python train.py --num_hidden_layers=10 --num_key_value_heads=7 --hidden_act="geglu" --rope_fraction=1.0 --extras=["capped logits"] --init="normal" --init_std_qkv=0.0369 --init_std_o=0.00825 --optimizer="muon_variant" --lr_head=0.0113 --schedule="wsd" --decay_shape="linear" --dataset="wikipedia_en"
Each number is 128 + 32 x the weight over its row's rms, rounded and kept within 0 to 255. Layers, rows and columns count from 0. The size above them is the row's rms in percent of the matrix's.

# layer 6 MLP gate, 1472x448, rms 0.102, rows 249-310, columns 112-223
size [103  98  94  99 103  91  92  98 110 104  92  92  91 101  99  97  99 102  98  93 101  97  99 102 102  95  99  93 102 101  98 101  99  96  91 100 103 104 101  94  98 103 101 101  97 100  97  89 109 102 102  98  98  91  95  99  98 109 100  98  83  98]
[[151 109 104 143  77 116  96 126 166  71 179 100 125  73 157 139  61  96 121 223  99 122 154 200 156 113 145 150 203  88 195  84 107 142 110 179 121 125 172 113 150 148 149 106 173 129 134 180 127 162 161 141 103 128 125 195 176  55 127 125  99  97 140 123 118 112  98 122 122 131 179 146 124 159 135  67 122 138 128 139  88  97 112 155 182 162 177 112 101 131 118 131 162  97 163  76 123 162 120 116  89 137 106 154 131  82  97 123 155 113 105 139]
 [134 161 152 171 118 158  81 128 139 144 116  75 125 115 152 206 123 151 121 148 111 116 128 106 115 162 110 142 108  84 152 128 183 121  65 121 136 138 154 120 140 167 109 152 131 157  86 107 130 132 129 138 129  58 109  83 171  62 110 141 109 134 115 152 148 178 148 123 150 137 166 149  92 104 158 133 117  75 136 140  62  98 155 124 119 130  78 133 114 106 116 142 104 155  94 148 145 119 146 142 106 138 184 178 119  80 149 129 112 143  84 112]
 [ 94 138 119 153 114  97  87 100 113  96 167 118 143 143 111 124 127 119 120 123 155  64 149 109 136 118 114  72  88 124 112 149  50 147 164 142 105 153 116 125 118 108 159 122 109 138  67 140 147 104 158 140 114  95 144 140 153 109 147 155 161  87 166 102 102 144 110  82  92 128  98 119  94 174 148 146  92 132  97 186 140 112 120 155  67  84 179 142 123  88 152 140 129 166 118 174  84 123  87 135 107 111 118 183 138 141 124 172 100 146 103  78]
 [ 97 158 163 103 178 164 142 122  83 138  89 106 111 139 160 116 146 158 100  68 124 176 134 126  84 129 128 117 129 142 122  97 129 160 127 109 164 167 142 117  94 187 158  92 158  85 159 126  96 144 103 118 114  89 130 142  83  97 139  74 141 164 110 130 152 118 160 137 147 153 120  79 107 172 111 174 151 155 152 132 135 195  85  93 157 113 142 121 123 179 100 160 176 136 222 148 123 134  86 161  97 154 152 129 164 126 102 175 118 140 151 149]
 [ 97  98 131 162  74  31  77 165 162 154  75 116 131 163 110  65 110 136 174 131 101  49 206  97 149 182 177 145 130 163 143  81 107 116 133 129 109 148 135 109 138 115 103 187  66 105 150 127 112 125 130 209  93 116 188 121 132 162 112  81  79 117 100 106 127 151 180 145 126  94 156  94  96 150 149 114 142  90 186 127 115  90 123 170 103 120 116 100 108  58  99 107 168 157  91 142 121 101 142 168 113 133 133 121 112 123 105 145 158 144 109 131]
 [ 90 138 102 157 113  98 136 136 100 137 105 105 165 145  82 196 124 159 105 143 107 133 157  92 199 135  95 108 177 157 105  88  91 100 143 177 110 161 138 114 246 135 118 110 162 108 135  83 123 169 124 174 135 127 173  82  50 136 132 134 117 138 160  36 134 126 144 112  74 123  88  86 181 127 171 129 150 144 152 131  89  90 168 136  76 154 169 131  98 105 126 132 141 128  52 167  93 100 123 105 110 161 150 102  66 146 181 108 101 133 118 135]
 [157 140 118 139  97 121 180 118 151 127 120 120 165 183 131 114 153 166 127 148 156  73 107 149 157 116  99 200 146  65  93 138  91 101 121 109 114 171 124  91  96 126  61  98  84 132 153 119 112 139 147 168  98 155 139 183 101 157 123 156 112 156 147 151  98 203 108 118 142 154 126  68 143 108 159 162 166 120 175 147 112 137  89  66 120 162 156 167 133 102 139 202 112 157 141 108 113 163 150 121 159 119 131  91 131 133 124  98 146 154  99 112]
 [169  98  90 114  82  94 143 175 153 100  83 174 131 119 140 161 141 159 153  90  98 101 137  78 175 147 111 122 154 129 144 155 170 136 126  86 116  93 166  86 138 128 177 142 112 111  93 141 126 122 171 131 142 117 160 159 144 137  95  52 127 147 123 190  81  64 164  93 151 148 154 126 128  98  86 121 131  74  85  98 151 102  91 136 121  70 154 130 168 205 130 155 165  69 167 158 120 120  71  80 147 156 126 135 183  59 127 172 158 140  76 151]
 [156 145 146 105 105 103 161 132  91  85 136 144 125 103  99 133 173 121 150  85 144  97 137  81 178 157  99 149 171 165 174  84 107 200  91  81  99  74  52  86 153  85 152 133 145 175 148 118 143 139 132 120 134 125 101 120 157 122 171 145 145 203 119  96 142 124 158 145 108  94 166 161  50 124 127 103 100 135 112  78 148 144 135  78 140  15  78 142 163 182 149 141 144 126 203 135 133 113 143  85  96 114  61 128 131 147  78  91 135 127  98 103]
 [ 87 157 167  98 155 137 108 158 135 172 163  89 132 124 106 135 201 104 129 179 161 140 188 174  80 154 129 135 137 118 104 144 171 111 118  95 157 174 185 118 110 132  82  81 110 209  64 145 145 102 136 178 176 174  88 117 168 135 139 156 138 137 145  95  74 111  77 107  99 120 109  62  90 135 186 145 185 185 111 152  80 220 105 119 167  70  85 119  98 126 164  77 122 131 142  17 162 123 159 129 120 157 127 132 140 132  92 123 101 132 161  93]
 [126 150 114 118 123 137 157 121 155 191 149 192 158  84 139 118 130 156  97 117 110 210 122  77 129 102 161 129 107 134 135 136 136  96  77 127 119 160  99 125 157 180 152  85  89 212  92 148 161 118 102 118 115 101 112 119 173  97 172  59 117 122 153 100 119 136 145 126 135 155 145 155 120 133 104 160  91 138  93 168 159 154  94 153 117 109 136  98 139 117 109 140 145 124 104 126 114 183  66  62 168 134 106 120 161 217 153 136 128 112 169 137]
 [103 202 127  97  98 143 102 123 101 121 128 148 158  85 125 168 133  75 108 110 113 151  83 140 160 128 100 156 145 176 115 109 180  95  97 136 167 108  86 187 132 145  67  85 137 141 106 140  89 116 155 159  82  97 159 107  50  86 142 122  99 132  59  83 136 123 142 158  68  77  95 164  72 164 125 123 199 164 122  95 146 128 141 145  94  85 153 150 110 167 142 161 159 111  89 159 164  76 148 129  82 141 139 123 153 103 158  82 104  97 181 107]
 [ 70  99 159 106 177 135 138 121 124 141 145 171 114 105 135 171 125 132 128 161 127  78  90 127 136 124 192 192 109 103 115 160 105 125 153 140 133 150 140 146  89 108 168 188 150 156  82 115 121 196  91 192 121 123 217  96 123 172 205  78 162  91 147  88 177  39  75 132 189 147 112 154 126 134 118  98 158  94 154 168 178 139  95 120 198 150 117 154 116 156 130 128 111 168 137 126 138  86 189 111 106  74 126 150  84 160 135 125 111 108 136 143]
 [147 137 123 105 214 127 161 112 131 128 118 133 151  59 133 125 171 116 136 108 104 180 152 135 136  96 132 157 108 142  83 154 120 136  95 129 115 136  68 125 129 156 110 155 123 145 131 127 137  99 150 115 135  71 207  91 126 139 130 168 132 101 137 134  90  80 165 119  96 158 119 119 106 154 131 143 120 172 139  46 161 107 168 114 145 108 109  87 151 145 129 157 103 114 155  80 139  90 104 164 178 161 136 142 103 139  64 116  75 142 129 114]
 [127  76 115 145 139 117 145  90 106 120 118 126 164 124 139 158 155  96 121 145 191 143 122 122  91 141 156 117 182  84 127 116 117 113 146 148 217 175 178 191 131 103 122 124 132  76 122 147 112 152  98 147 107 111 103  97 153 154 155 162 169  53  93 137 121  78 150  95  85 146  92 141  92 155 182  95 157 115 112 160 101 118 148 151 135 170 106 151  64 143  76 143 161 148  92  84 107 134 111 177  74 110 148 102  87 110 119 181 107 171 136 187]
 [ 51 111 114 145 137 145  58 176  88 129 154 113  95 148 112 162 162 104 168 142  85 156 153 100 130 103 203 172  96 113 173 148 147 149 131 110 141 114  66 200  89 158 124 127 150 119 135 146  67 118 187 141 134 143  75 112 140 183 131 150 158  89  95 120 123 143 153 144 142 121 113  84 143  67  97 131 140 134 131 127 112 159 133 123 123  80 135 118 133 146 105  96  56  99 125 145 114 112 130 178 157  68 156 124 187  78 101 146 115 106 111 129]
 [118 105 186 128 104  88 120 187 113 136 136  98 134 124  94 130 117  95 120 109 115  43 144 148 176 124 156 144 155 121  91  99 144 122 157  96 163 124 104 145 137  78  98 117 144 136 115  78 195 156 108 124 143 146 159  97 148 119 177  90 124 136  85 135 151 124 101  88 125 114 105  85 156  62  95 133 155  91  59 155 133 112 151 111 156 156  96 169 129 123 125 165 146 130 103 180 114  84 128 165 152 140 137 126 177  61 121 100  89 113 119  49]
 [110 110 160  75 150 114 145 126  90 149  69 112 113 151  92 127 102 135 123 152 114  73 107  44 121 106 150 125 158 172 146 181 167 168 134  77 141 136 168  88 163  98  93  85 127 138  97 101 107 127 168  64 102 129 117 113 130 153 114  85 148 144 144 137 155 159 105 212 105 105 113 121 153 104  83 119 140 122 136 214 207 157  95 144 100 114 177 173 173 135 127 128 135 145 119 141 118 143 190 252 140 155 129 146 174 156 162 161 132 144 139 108]
 [112 128 137 163 153 138  89  99 120 101 144 168 105 135 110  84 150 190  66  73 157 168 119  82 191 102 119 121 151 137 129 101 120 143 121 145 108 129 176 144 118  70  97 184 153  35 139 100 197 159 112 194 129 106 120 111 105 101 108 111 135 104 162 107  87  83 136 166  91  80 154 143 122 120 120 108 114  97 106 190 124 131 124 110 126 127 123  95 124 110 120  98  72 126  95 122 107 112 129 145 108 143 147 125 152 144 141 131 116 164 213 216]
 [206  84 127 100 114 175 110 108  61 105 137 229 185 111 139 161 155 117 113  63 130 105 169 162 165 156 172 177 166 150 114 109 149 140  97 114 100 145 175 156 111 121 112 175  88 153 135 125  93 110 167 149 143  96 144 113 151 123 108  98 114 140 165 132  96 137  83 137  97 105  93 119 130  84 148 116 113 124  98  60 140 192 171 177 112  97  88 118 131 167 126 136 154 146 119 133 147 101 163 117 100  85 118 108 173 132 115 119 127 141 134 150]
 [ 68 101 126  85 154  91 136 106  89 147  95 105 102 171 132 138 131 104 109 124 113  79 116 143 119 152 159 109 107 118 143 138 103 124  89  82 144 116 133  99 154 114 106  95 117 107 109 183  98 108 149 132 106 110 108 145 115 113 114 166 106 195 121 164 174 144 119 137 166 126  65 120 105 136 133 111  86  94 186 137 132 149  72 134 121 139 130 133 134 127  88 134  75 112 154 108  79  82 136 126 115 122 120 148 168  73 132 168 109 125 126  76]
 [111 125 136 101 203  74 116 110  74 110 105 109 169 158  78 176 135 139 184 102 159 111 103  56 179  94 148 136 119 130 172  81 167 112  58 131 133 145 165 109 120 115 122 132 128 153 147  44 141 134 129  81 125 183 167  76 139  58  83 130 117 143 150 107 115 124 127 172 140 127 132 103  90 114 150 123 110 130 109  58 142  96 113 147 115 103  96  78 100 119 141 134 109 173 125 140 146 129  95 185 202 124 170 140 184 121 154  85 104 133 132 154]
 [103 133 115 127 151 115 136 146 185  72 136  75  77 146 156 111 127 120 108 143 123 168 149 145 185 167 106 102 161 153 104  80 132 151  76 112 113 114 106  90 174 137  94 172 140  97 156 148 150 173 126 117 191 112  83 156 117 107 166 123  96 128 159 120 152 133  66 125 155 104 105 124 158  86 184 100 125 183 120 101 112 142 115  89  97 133 160 178  64 149 156 135 119  91 143 134 148  95 205 145 104 114 136 130 148 152 118 155 158 128 155 122]
 [116 177 105 144 173 135 159 132 122 122 135  90  62 120  99 137 201 153 129  97 101 115 116 136 134 161 124 135 119 135 133 139 144 150 117 165 131 167  98 119 157 173 121 130 103 210  96 175 131 196 142 100 125 158 109  94 162 139 121 145 160 145 107  90 160  93 113  93 114 118 138 168 105 125 133 106 122 103  89 106 120  87 118 123 137 124 120 108 144 112  91 162 138 113 173 121 177  58  60 128 122 163 158 122 128  67 150  55  75 116 149 170]
 [ 85 115  84 132 121 151 214  80 127 150 162 127  91  82 108 116  85 137 122 130 142 178 122 130  27 115 129 108 109 123 155 120 176 118 102 113 110 142 101  42 118 119  91 134 107 135 129 121 131  81 150 106 135 123 100 116 141 165  77 169 150  92 195 123 192 163 139  85 110  31  94 135 135 122 199 141  63 164 136 101  99  96 128 172  82 137 145 145 189 155 152 175 146 118  94 142 109 119 130 172 129 139 125 179  95 110 127 120 125 109 160 116]
 [137 154  99 140 173  93 109 137 178 165  60 135 141 140 105 143 142 106 109 166  42 122 163 184  91 151  88  92 110 148 110  92 111  86 187 175 133 143 108 145 207 147  67 176  79 126 101 157 185 176 169 172  73  71 101 134 101 136 191 108 101 128 155 180 186 145 123 158 177 122 125 137 115 104  94  68 118 128 116  93  86 129 149 162  80 164 173  91 139 132  57  85 120  99 132 176  60 149 135  99 141 120 144 121 141 108 115 142 134 190 132  98]
 [ 91 110  71  89 122 189  84 163 167 151  94 172  89 117 160 142 123 160 118 173 168  93 134 137 131 157 132 116  77  78  95 156 138 133 109 128 133 125 118 148 138 149 111 178  73 104 154 176 170  87  52 181 148 112 150 149 151 143 148 164 122 109  98 107 171 154 124 107  69 116 128 177 113 153 146 185 136 103 148 103 103 188 145 139 118 204 150 190 101 149 138 122 140 104 146 196 141 137  71 138 131 133 116 131 180 189 126 133 129 139 131  90]
 [ 43 168 172 131 152 135 117 122  61 165 141 148 118  95 224  53 146 129 148 197 153  87 153 153 124  82 132 157 154 160 127 157  58 121  84 154 131 162 141 120 165 188 155 137  99 122 151 102  75  78 141 153 118  67 249 164 104 183 156  99 101 154  68  85 102  91 133  89 162 136  77  82  73 159 163 162 144 109 144 106 131 101 137 137 110 158 125 122 132 182 131 133 106 133 189 137 122 112 117 185 106 112  80 134  69 143 145 155 130 119 102  87]
 [ 65 110 132 128 139  95 139  99 145  97 108  74 187 110 116 136 146 135 142 116 170 118 152 110 104 161  86 166 174 109 133 123 102 162 164 137 153 131 179 161 163 151 184 112  98 132 161 128 156  75 141 107 162  71 136  81 102 110 160 141 118 114  96  65  83  45 103  85 160 148 138 132 147 132 182 135 120 177 122 136 206 133 119 141 164 122 144 125 171 163 100  64 151 114 119 132 174 141 166 110 151 125 174 140  92 140 122 124 141  84 200 175]
 [118 126 121  64 170 129 105  75 157 119 121  88 171 167  93 137 181 146  96  75  94 155 121 160 121  91 168 145 132 205 173 126 183 127  86  77 139 154 142 127 153  55 172 135 134  74 120 144 117 131 132 180 154 130 139 111 143 165  98 143 136 196 169 116 144 160 177 200 150 161 152 124 169 173 102 125 119 121  86 118 135  59  79 168 181 106  98 160 102  82 130 100  98 179 133 157 172 126 120 109 117 158 158  95 131 150 105 139 133 124 135 194]
 [151 167 178 108 123 154  99 180 125 119 125 126  82 141 162 161 177  62  96  87 102 160  95 103  40 145 158  98 134  75  91 120 121 129 155  98 154 135  24 134 128 113 129 121  89 140 158 116 173 137 127 127 193  96 119  71 161 142 132 141 123  75 126 131 155 118  48 117 127 123  83 148  74 202 173 120 148 107  92 184  83 157 201 173  77 192 209 147  96 131  86 155 110 134  99 154  93  89  78 213  99  90 107 150 121 132 136 159 159 124 137 100]
 [112 170 112 125 169 136 122  64 149 107  64  27 173 110 112  86 125 182 168 168 104 102 106  73 120  65 117 104 125 149 150 167 123 132 106 120 135 149 169 151  94 167 131 101 125 150  45 110  96 136 144 106 165 117 113 123  86 147 124  87 117  96 179  89  95 111 171  98 114 187 132 134 140 128 135 161 143  92 185 143  96 128 124 123 113  82 141 163  32 162 114  70 161  64 144 134 131 147  95 116  99 110 168 121 121 109 156 123  97 152 134 146]
 [189 181 156 123 172 150 211 128 129 144 183 103  73 163 150 121 139 137 126 103 134  89 172 160 145 158 109 141 173 169 107  87 130 123 127 117  59 178  80  21  64 176 127 133 114  72  69 113 142 160 165 140 160 153 172  95 131 115  86 129 151 151  84 134  97 160  90 169  95 188 182  91 127 141 162 107 119 132 133 157 210 109 114 106 125 124  77 139 115 134 143 113 111 170 204 130 121 115 145 110 143  83  89 115 125 156 158 106 131 188 143 106]
 [181 162 101 123 111 110 119  71 142 129 148 141 199  73 147 174 130 114 149 116  82 108 168 145 108 161 145 186 121 152 153  78 115 123  85 141  97  97 118 138  85 108 173 134 152 126   9 133 116 122 162 115 121 149 131  71 172 146  98 140 215 125 132  87 106 106 135  98 168 116 180 137 137 157 118 155 132  85 107 102  72 141 127 135 167 136 118 122 186 120 159 190 107 171 134 136 179  99 169  84 161 107 110 133 116 127 140 144 221 130 128 161]
 [ 95 160 129 201 161 145 125 142 165 175 136 168  86 132  74 144 127 124  91 118 169  93 110  98 175 151 144 134 138  94 123  82  98 151  69  88 120 133 138 115  89 203 195 117 128 105 115 121 135 161  92 104  71 130 103 155 187 164 221 108 168  83 131 137 134 107 145 136 144 115  96  90  87 140  80 172 134 126 108 112 138  93 105 161 150 142 121 154 119  60 111 126 151 141 151 121 173 125 133 120 117 125 172 155 132 152  73 114 118 167 144 108]
 [126 118 153 113 136  89  92 165 155 142 164 115 139 144 164 115 147 107 154 116  90 128 124 229 142 152 113 171  65 107 179 132 149 129 124 132 106 202 147 141 113  98 121 199 109 160 122 152  99  85 156 153 126  91 133 146 134 176 193 158 111 171 116  97 117 118 128 156 139 136 104 111 128 140 131  94  87 184 134 111  69  80 156 129  96 114 115 144 168 138 128 158 133 157  92 113 135 155  95 172 106 142  74 118 107 123  99 110 115 115 117  95]
 [207 171  56 112 134 145 117 152 135 163 144 106 156  78 100 148 157 167 116 136 125 145 111 146  91 140 174 130 124 114 123 161 133 142 142 167 122 144 112 126 168 100  65 149  92 110  90 152  88 184  98 145 117  66  89 120 135 178 123 169 121 101 151 155 139 165 149 138  42 118 109 173 130  84 158 169 137  89 137 129 135 115 150 124 103 138 167 170 151 119  77 180 157 188 143 109  55  54 159 173 145  89  85  95 128 128  76 119 109 133 167 107]
 [177 154 112  99 132 153 130 144 168  44 101 112 192 165 139 104 131  79 112  75 112 156 158 146 123 177 105  88 115 149 104 166 116 126  98 127 165 183  78 135 185 142 139 113 149 175 164  95 141 119 145  95 139 169 123  89 126 130 133 104 170 112 126  95 103 122 153 178 103 146 127 123 114  98 153 110 140 123 148 144 132 182 147 121 130 199 135 187 110  90  99  84 125 135 119 141 133 175 115 147 114 134 115 124  71 143 166 132 132 111 101  90]
 [143  65 100  93 146 139 163 103  87 107 208 106 158 144 103  82 106 152 114 168  94 122  84  74 198 135 111 207 112  99 204 129 122 123  82  29 119  92 140 187 130 150  98 130  57 111 117 129  73 150  95 163 155  55 131 137 116  81 147 139 137 104  96  95 143 170 127 146 134 145 116 105 145 141 179  96 140  90 109 100 163  83  97 161 102 152  92 123 125 146 160 161 125 108 174 190 141 144 100 122 148 103 115 168 128 153 156 163 194 153 133 155]
 [ 79 168 132  75 133 199  81 143  86 130 171  46 179 147 170 122 148 101  98 137  74 111 106 127 128 145 147 111  86 134 138  55 132 116 139  56 117  92 134 161 148  81 101 168 139  63 156 118 125 108 137  76 122 116 181 192 170 150 182  83 164  86 113 114 142 128 132 209  90 121 100 152  88 173 177 132 163 129 128 182 104 113 127 100 168 135 102 187 135 147 123 157 135 120 119 179 106 145 100 161 112 108 159 137 144 169 143 119 124 121  81 204]
 [138 126  81 107  80 111 107 141  59 149  97 189 178 198 105 147 139  83 160 121 124 129 113 159 127 127 145 219 143 147  81 100  99 123 158  89 122  94  48 109 134 165 137 140 107 104 134 141  94 132  91 116 163 105 121  90 152 122 153 124 141 107 137 106 144 117 136  94 145  91 139 113  78 115 162 141 169 156 169 130 180  88  86  82 159 124 161 147 144 109  59 142 120 111 110 152 132  95 149 109 129 103 156 145 146 177  63  99 122 121 140 140]
 [116 101 108 140 157 177 114 137 196  72 139 115 124 149 102  80 178 190  99 169 104  98 117 116 136 157 175  71 113 116  68  50 112 163 147 160 146 135 176 107 141 119 187 194  90  88 133 109  97 166 170  97 161 122  91  95  96 160 118  77 140  98 132 141 149 126 120 126 108  83 136  94 102 152 166 119 130 131  99 112 116 139 139 160 121 122 119 129 113 155 166 128 118  95 136 111 108  57  82 154 124  37  87 151 117 101 160 157 128 113 108 127]
 [124 106  83  90 173 129 121 174 164  29 162  86 186 161 149 119 142 196 157  87 116 119 138 158 177 132 156 138 119 149 164 118 144 137 167 186 168  95 118 158 144 137 167 122 135 162 120  98  83 131 197 118 143 168 116 153 124 140 145 131 122 163  96 167 109 100 112 126 140 161 142 149  77 173 143 160  67 129 174 128 159 121 124 141 125 126 103  97 114 137 157  99 152 126 105 161 125 128 115 118 126 146 152 185 199  88 108 117 148  93  79 112]
 [129 172 113 166 133  93 130 193  86  76  90 126 191 167  86  85 111 127 147 121 130  93 123 111 160 129 101 102 148  93 162  87 172 210  80 103 117 151 162 108 137 126  86 102 111  98 137 164 165 149 136 128 115 132 119 133 152 143 171 120 137 157 101 142  99 101 151  95 105 193  80 135 124 134 104 106 166 136 131 134 118 134 176 138 178 148 113 179 118 156 117  55 103 129  73 113 134 148 143 111 157 100 126 115  58 117 168 141 139 155 107 132]
 [129 118 131 158 150 133 140 131 106  48  54  98 109 140 148 146 166 100 104  67 145 170 185 137 144 177  79 144 161 106 114  55 168 148 123 141 137 114  64 147 133 128  98 163 125 156 189 182 180 108 106 118 107  54 101 109 114  70 153 133 129  97 146  63 156 107 132 147 100 103 163 173  63 198  69  98  99 189 161 133  75 181 182 154 149  85 163 103 117 142 130 171  85  91  93 142 157 151 133 105 150 149  82 143 148 120 123 116  96 156 114 131]
 [101 123 108 150  82 112 170 147 107 107 197 131  65 112  76 143 170 144  95 121 118 137 132 192 132 170 141  82 174 135 125 125  80  90 131  86 196 142 131 182  84 139 124 124 116 131  90 161 114 124 140 129 132 109 121 123 163 190 170 123 140 126 130 146 123 108 172 102 116 113  88  49 146  48 108 124 105 100 134 162 117 113 113 110 114 165  94 120 108 152 191 148  86 135 134 159  95 125  87 169 154 179 108 143 124 128  79  77 139  88 131  99]
 [ 76 140  81 154 117  89 159  88  79 182 126 125 136 147 131 168 141  64 142 121 111 111 113 162 143 116  85  88 135 134  91 165  85 110 127  99 154 109 115 226 111 102 129 130  60 153 142 112 129 115  96 138 146  96 108 143 153 170  85 102 140 187 119 135 140 173 122 127 125 114 153  97 129 138  67 145 143 119 106  94 136 133 147 174 161 135 170 176  75 122 181 139 124 149  84 134  77 116 106 114 146  80 173  96 104  52 169 100 152  84 162 127]
 [145 152 141 131 156 128  99 144 160 126  95 120 113  67 136 150 144  83  66  87 122  57 130 167 113 119  60 171 187 135 100 120 107  97 151 198 120 124 123  96  74 138 168 162  75 160 137 185 114 111 129 126 226  94 101 130 122 103 153 126 142 111 114 140  92 128 146 147 123 111  93 125 158 144 109 134 129 142 118  72 160 115 145 143 154 140 173  66 144 145 151 195  84 150  76 143  88 147 111 145  89 128  74 126 129 127  65  77  99  92 106 148]
 [ 74 157 151  88 144 141 120 195 110 116 153 105 116 168 158 106 104  79  49 159 124 129 147  14 129 152 131 123  47 151 136 134 144 113  96 149  77 109  73 120  99 127 145 158 125  83 175 177 111 145 151 128 136 161 118 160  59 104 171 110  96 120 120 130 129 130 146 133 137 129  98  88 123 121 137 104 124  76 132  81 116  98 134 128 157 120  95 164 183  79 110 163 133 126 138 127 168 125 142 130  89 116 121 120 139 131 114 157 106  96 140 148]
 [ 95 119  97 137 132 194  95  44 133 107 167 135  87 192 134 137 116 156  98 117 145 111  95 187 145  98 159 180 191 181  65 121 188 135 121 133 136 155 138 118 144  99 146 120 173 148 150 157 189  89 112 172 142 125 129 138 158 100  99 140 123 148 130  79 149 104 108 130 149 122 113 136 155  68  92 163 147 102 107 131  85 120 116 178 136 186  71 122 182  69 183 115 155 120 152  67  87 113 142 137 122 144 154 114 107  88  67 144  98 161 128  95]
 [109 145 128 189  92 120 132  80 133  70 157 159  59 141 198  98 126 184 117 203 134 205 175 114 171 130  87 125 203 123  90  50  90 152  90 117 110 181  96 106 116 139 106 174 144 164 155  98 142  98 131 108 150  88 160  53 122 117 160 158 104 146 140  97 109 132 149 160 130 135 114 118 117 126 162 108 134 118 154 124 212 118 153 129 137 141 132 124 141 153 154 122 118 169 194 127 152  89 162 165 139 115 104 146 161 122 136 161 127 153 164 154]
 [146 128  67 150 126 168 129 179 140  62 131 217 117 119 168 155 144 151 142 133  73 155 171  99 100 109 127 125  84 170  65 112  71  82 121 138 112 124  90 135 106 100  94 119 122 102 156  49 156  97  85 127 121  37  81 155 119 121 159 124 155  97 168  75 113 111 110 116 161 201 160  83  95 137 128  76 134 146 183  95 143 182 132 113 122 112 132 157 167 166 180  90 133 128 116 110 192  98  89 109 124  41 130 161 133 151 130 119 123 142  94  73]
 [163 127 167 116 109 105 137 109  85 121 160  74 155 130  98  82 174  82 176 109  80 106 147 185 149 144  93 112 111 119 147 198 165 148 147 138 135  94 136 140 105 124 119 202 161 116 108 122 111 114 118 150 161 120 166 147 172 108  70  95  90 112 129  94 155 108  97 109 134 160 132 177 131  90 120 138 111 111 119 109 182 138  97  97 118 118 135 120  92  91 135 158 164 130 125 112  58  93 125 110 130 129 140 188  94 113  98 160 118 133 128 156]
 [120 126 125 132  94  92 113 120 146 101 133  43 142 146 122 169 119 153 103 117 151 128  87 124 155  99  84 148 114  74 164 129 103 144  96 165 138 113 165 110  72  53 113 137  83 145 137 120  84 120 153 113 112 101 128 121 151  95 132 130 167 144 101  94 122  69 128 133  91 189 131 173 166 174 101 167 174  76 103 159 104  63 160 136 110  88 184 157 142 149 140 157 138 139 136 134 155 124 109 204 102 100  90 152 120 158  71 107 172  64 127 121]
 [142 129  98 117 138  99 165  74 112 123 117  88 189 138 138 132 131  65  73 133 178 133 151  91 118 133 112 120 115 104 136 155 119 131 150 123 181 162  86 163  82 171 103 119 157 152 158  89 177 100 133 114  87  95 106  95 121 129 148 152 132 120 116 175 141 137  47 111 100 134  97 109 119 139  91 189 113 105 129 102 130 149 155 154  97 133 165 129  91 108 143 105 164 135 106  66 115 146 128 167 122 108 113 160 146 135  92  84  73 156 112  89]
 [189 134 140 146 150 103 127 123 118 131 136 171 164 137 169 146  46 128 193  82 165 104  93 132 127 143  99  98  99 118 154 133 140 166  87 126 158 142 140  82 120  97  53 114 121 139 153  85 140 112 130  82 142 109 140 154 134 167 100 180 116 177 172 116  98 134 148 180 102 136  65  83 135  78 149 102 127 191 100 101 114 102  92 110 159 150 163 177 124 110 180 107 111 122 101 171 159 131 121 161 134 162 167 103  96 114 129 111 136 163 125 103]
 [106 167 151 173 112 135 136 126 110 137 145 107 163 105 145 109 114  94 125 108 214  91 186 107 111 170  94 120 150 111 127 132 110 156 126  91 152 142  82 159 143 141 107 106 131 136  75 101  65 117 182 129 152  49 112 105 178 181 192 119  82 126 128 104 129 100  80 104 136 113 136 121 116 153 115 164 195 198 119  84  67 115 157 117 101 173 133 126 123 115 180 117 112 111 148  91 155  86 164 135 104  86 103 109 178 119 110 142 156  90 119 127]
 [155  93  89 166 105 107 155  99 116 149 199 164 155 133 162 121 155 146 113 114 122 140 131 115 109 114  99 159 148 126 120 107 123 126 118 125 103 102 113 176 191 116 133 129 123 138 129  93  85 185  73 103 111  79 127 128  52 145 124 118 129 104 113 129  90 117 199 150 145 130 159  58  71 144 120 103 208  70 103 106 144 116 133  95 162  90 115 110 167  81 152 135  83 133 132 115 159  87 191 146  91  84 144 160 145 150 168 117 122 141 108 177]
 [129 144 164 145 150  59  90 165 123 161 118 171 102  94 131 115 146  86  72 131 176 118 131 134 141 113 126  54  98 144 110 145 140 130 145  92 149 113  81 134 138 114 116 100 119 142 101  86 113 177 175 151 120 111 121 106  93 153 148 156 119 159 112  70  94 115 179 182 142 139 135  85 166 136 141 143 105 124 144 148 111 154 124 124 126 209 135 179 155  89 181 162 162 142 132 120 145 125 169 124 140 136 148  67 113 132 166 153  81 119 114 143]
 [121 151 179 144 118 153 127 156 137 186  93 168 156 179 112 120  98 150  97 169 148   9 149 110 207 148 120 139 130  62 144 121 185 139 125 109 123 160  91 124 182 154 131  83 169 176 123 113 147 128 130 138 155 126 110 168 158 177 142 161 158 140 192 177 148 130 120 101 125 150 112  97 143 107 116 128  93 110 171 113 121 138 120 127 109 148 137  68 101 127  74 103  86 168 110 165  98 125 118 157 136 111 113 158 190 159 137 145 152  76 107 166]
 [ 60  93 146  64 197 126  88 113  61 114 180 117 155 153 114 128 148 109 113 160 124 167 161  94  67 131 139 166 168 138 145 121  52 132 101 135 170 109 113  90  70 150  87 113  89 164 109 118 155 124 155 186 159  86  99 149 122  85 147  84 136 133 122 151 119 149 109 133  86 125 139 119 172 160 129  91 128  47 102 107 111  93  83 142 105 121 101 112 110 120  86 164 110 115 127 120 192 135 109 148 119 182 106 145  90 146  48 151 130 134 148 163]
 [ 90 117 161 146 136 128 173 137 134 113 149 126  73  86 129  83 134 114 106 179 122 175  79 117 145 156 134 163 126 101 126 127 141  82 175  96  93  99 109 117 154 117  76 133  90 148 111  95 133 112 121 101 127 139 136 140 169 107  90  76 142 150 154 150  69 134 138 143 150 166 124 180 118 119  90 147 167 179 125  75 121 136 146 138 145 108 140 101 146 217 130 115 143  83 126 168  99  88 124 125 178 143 168 166 112 129 103  56 138 108  99 150]]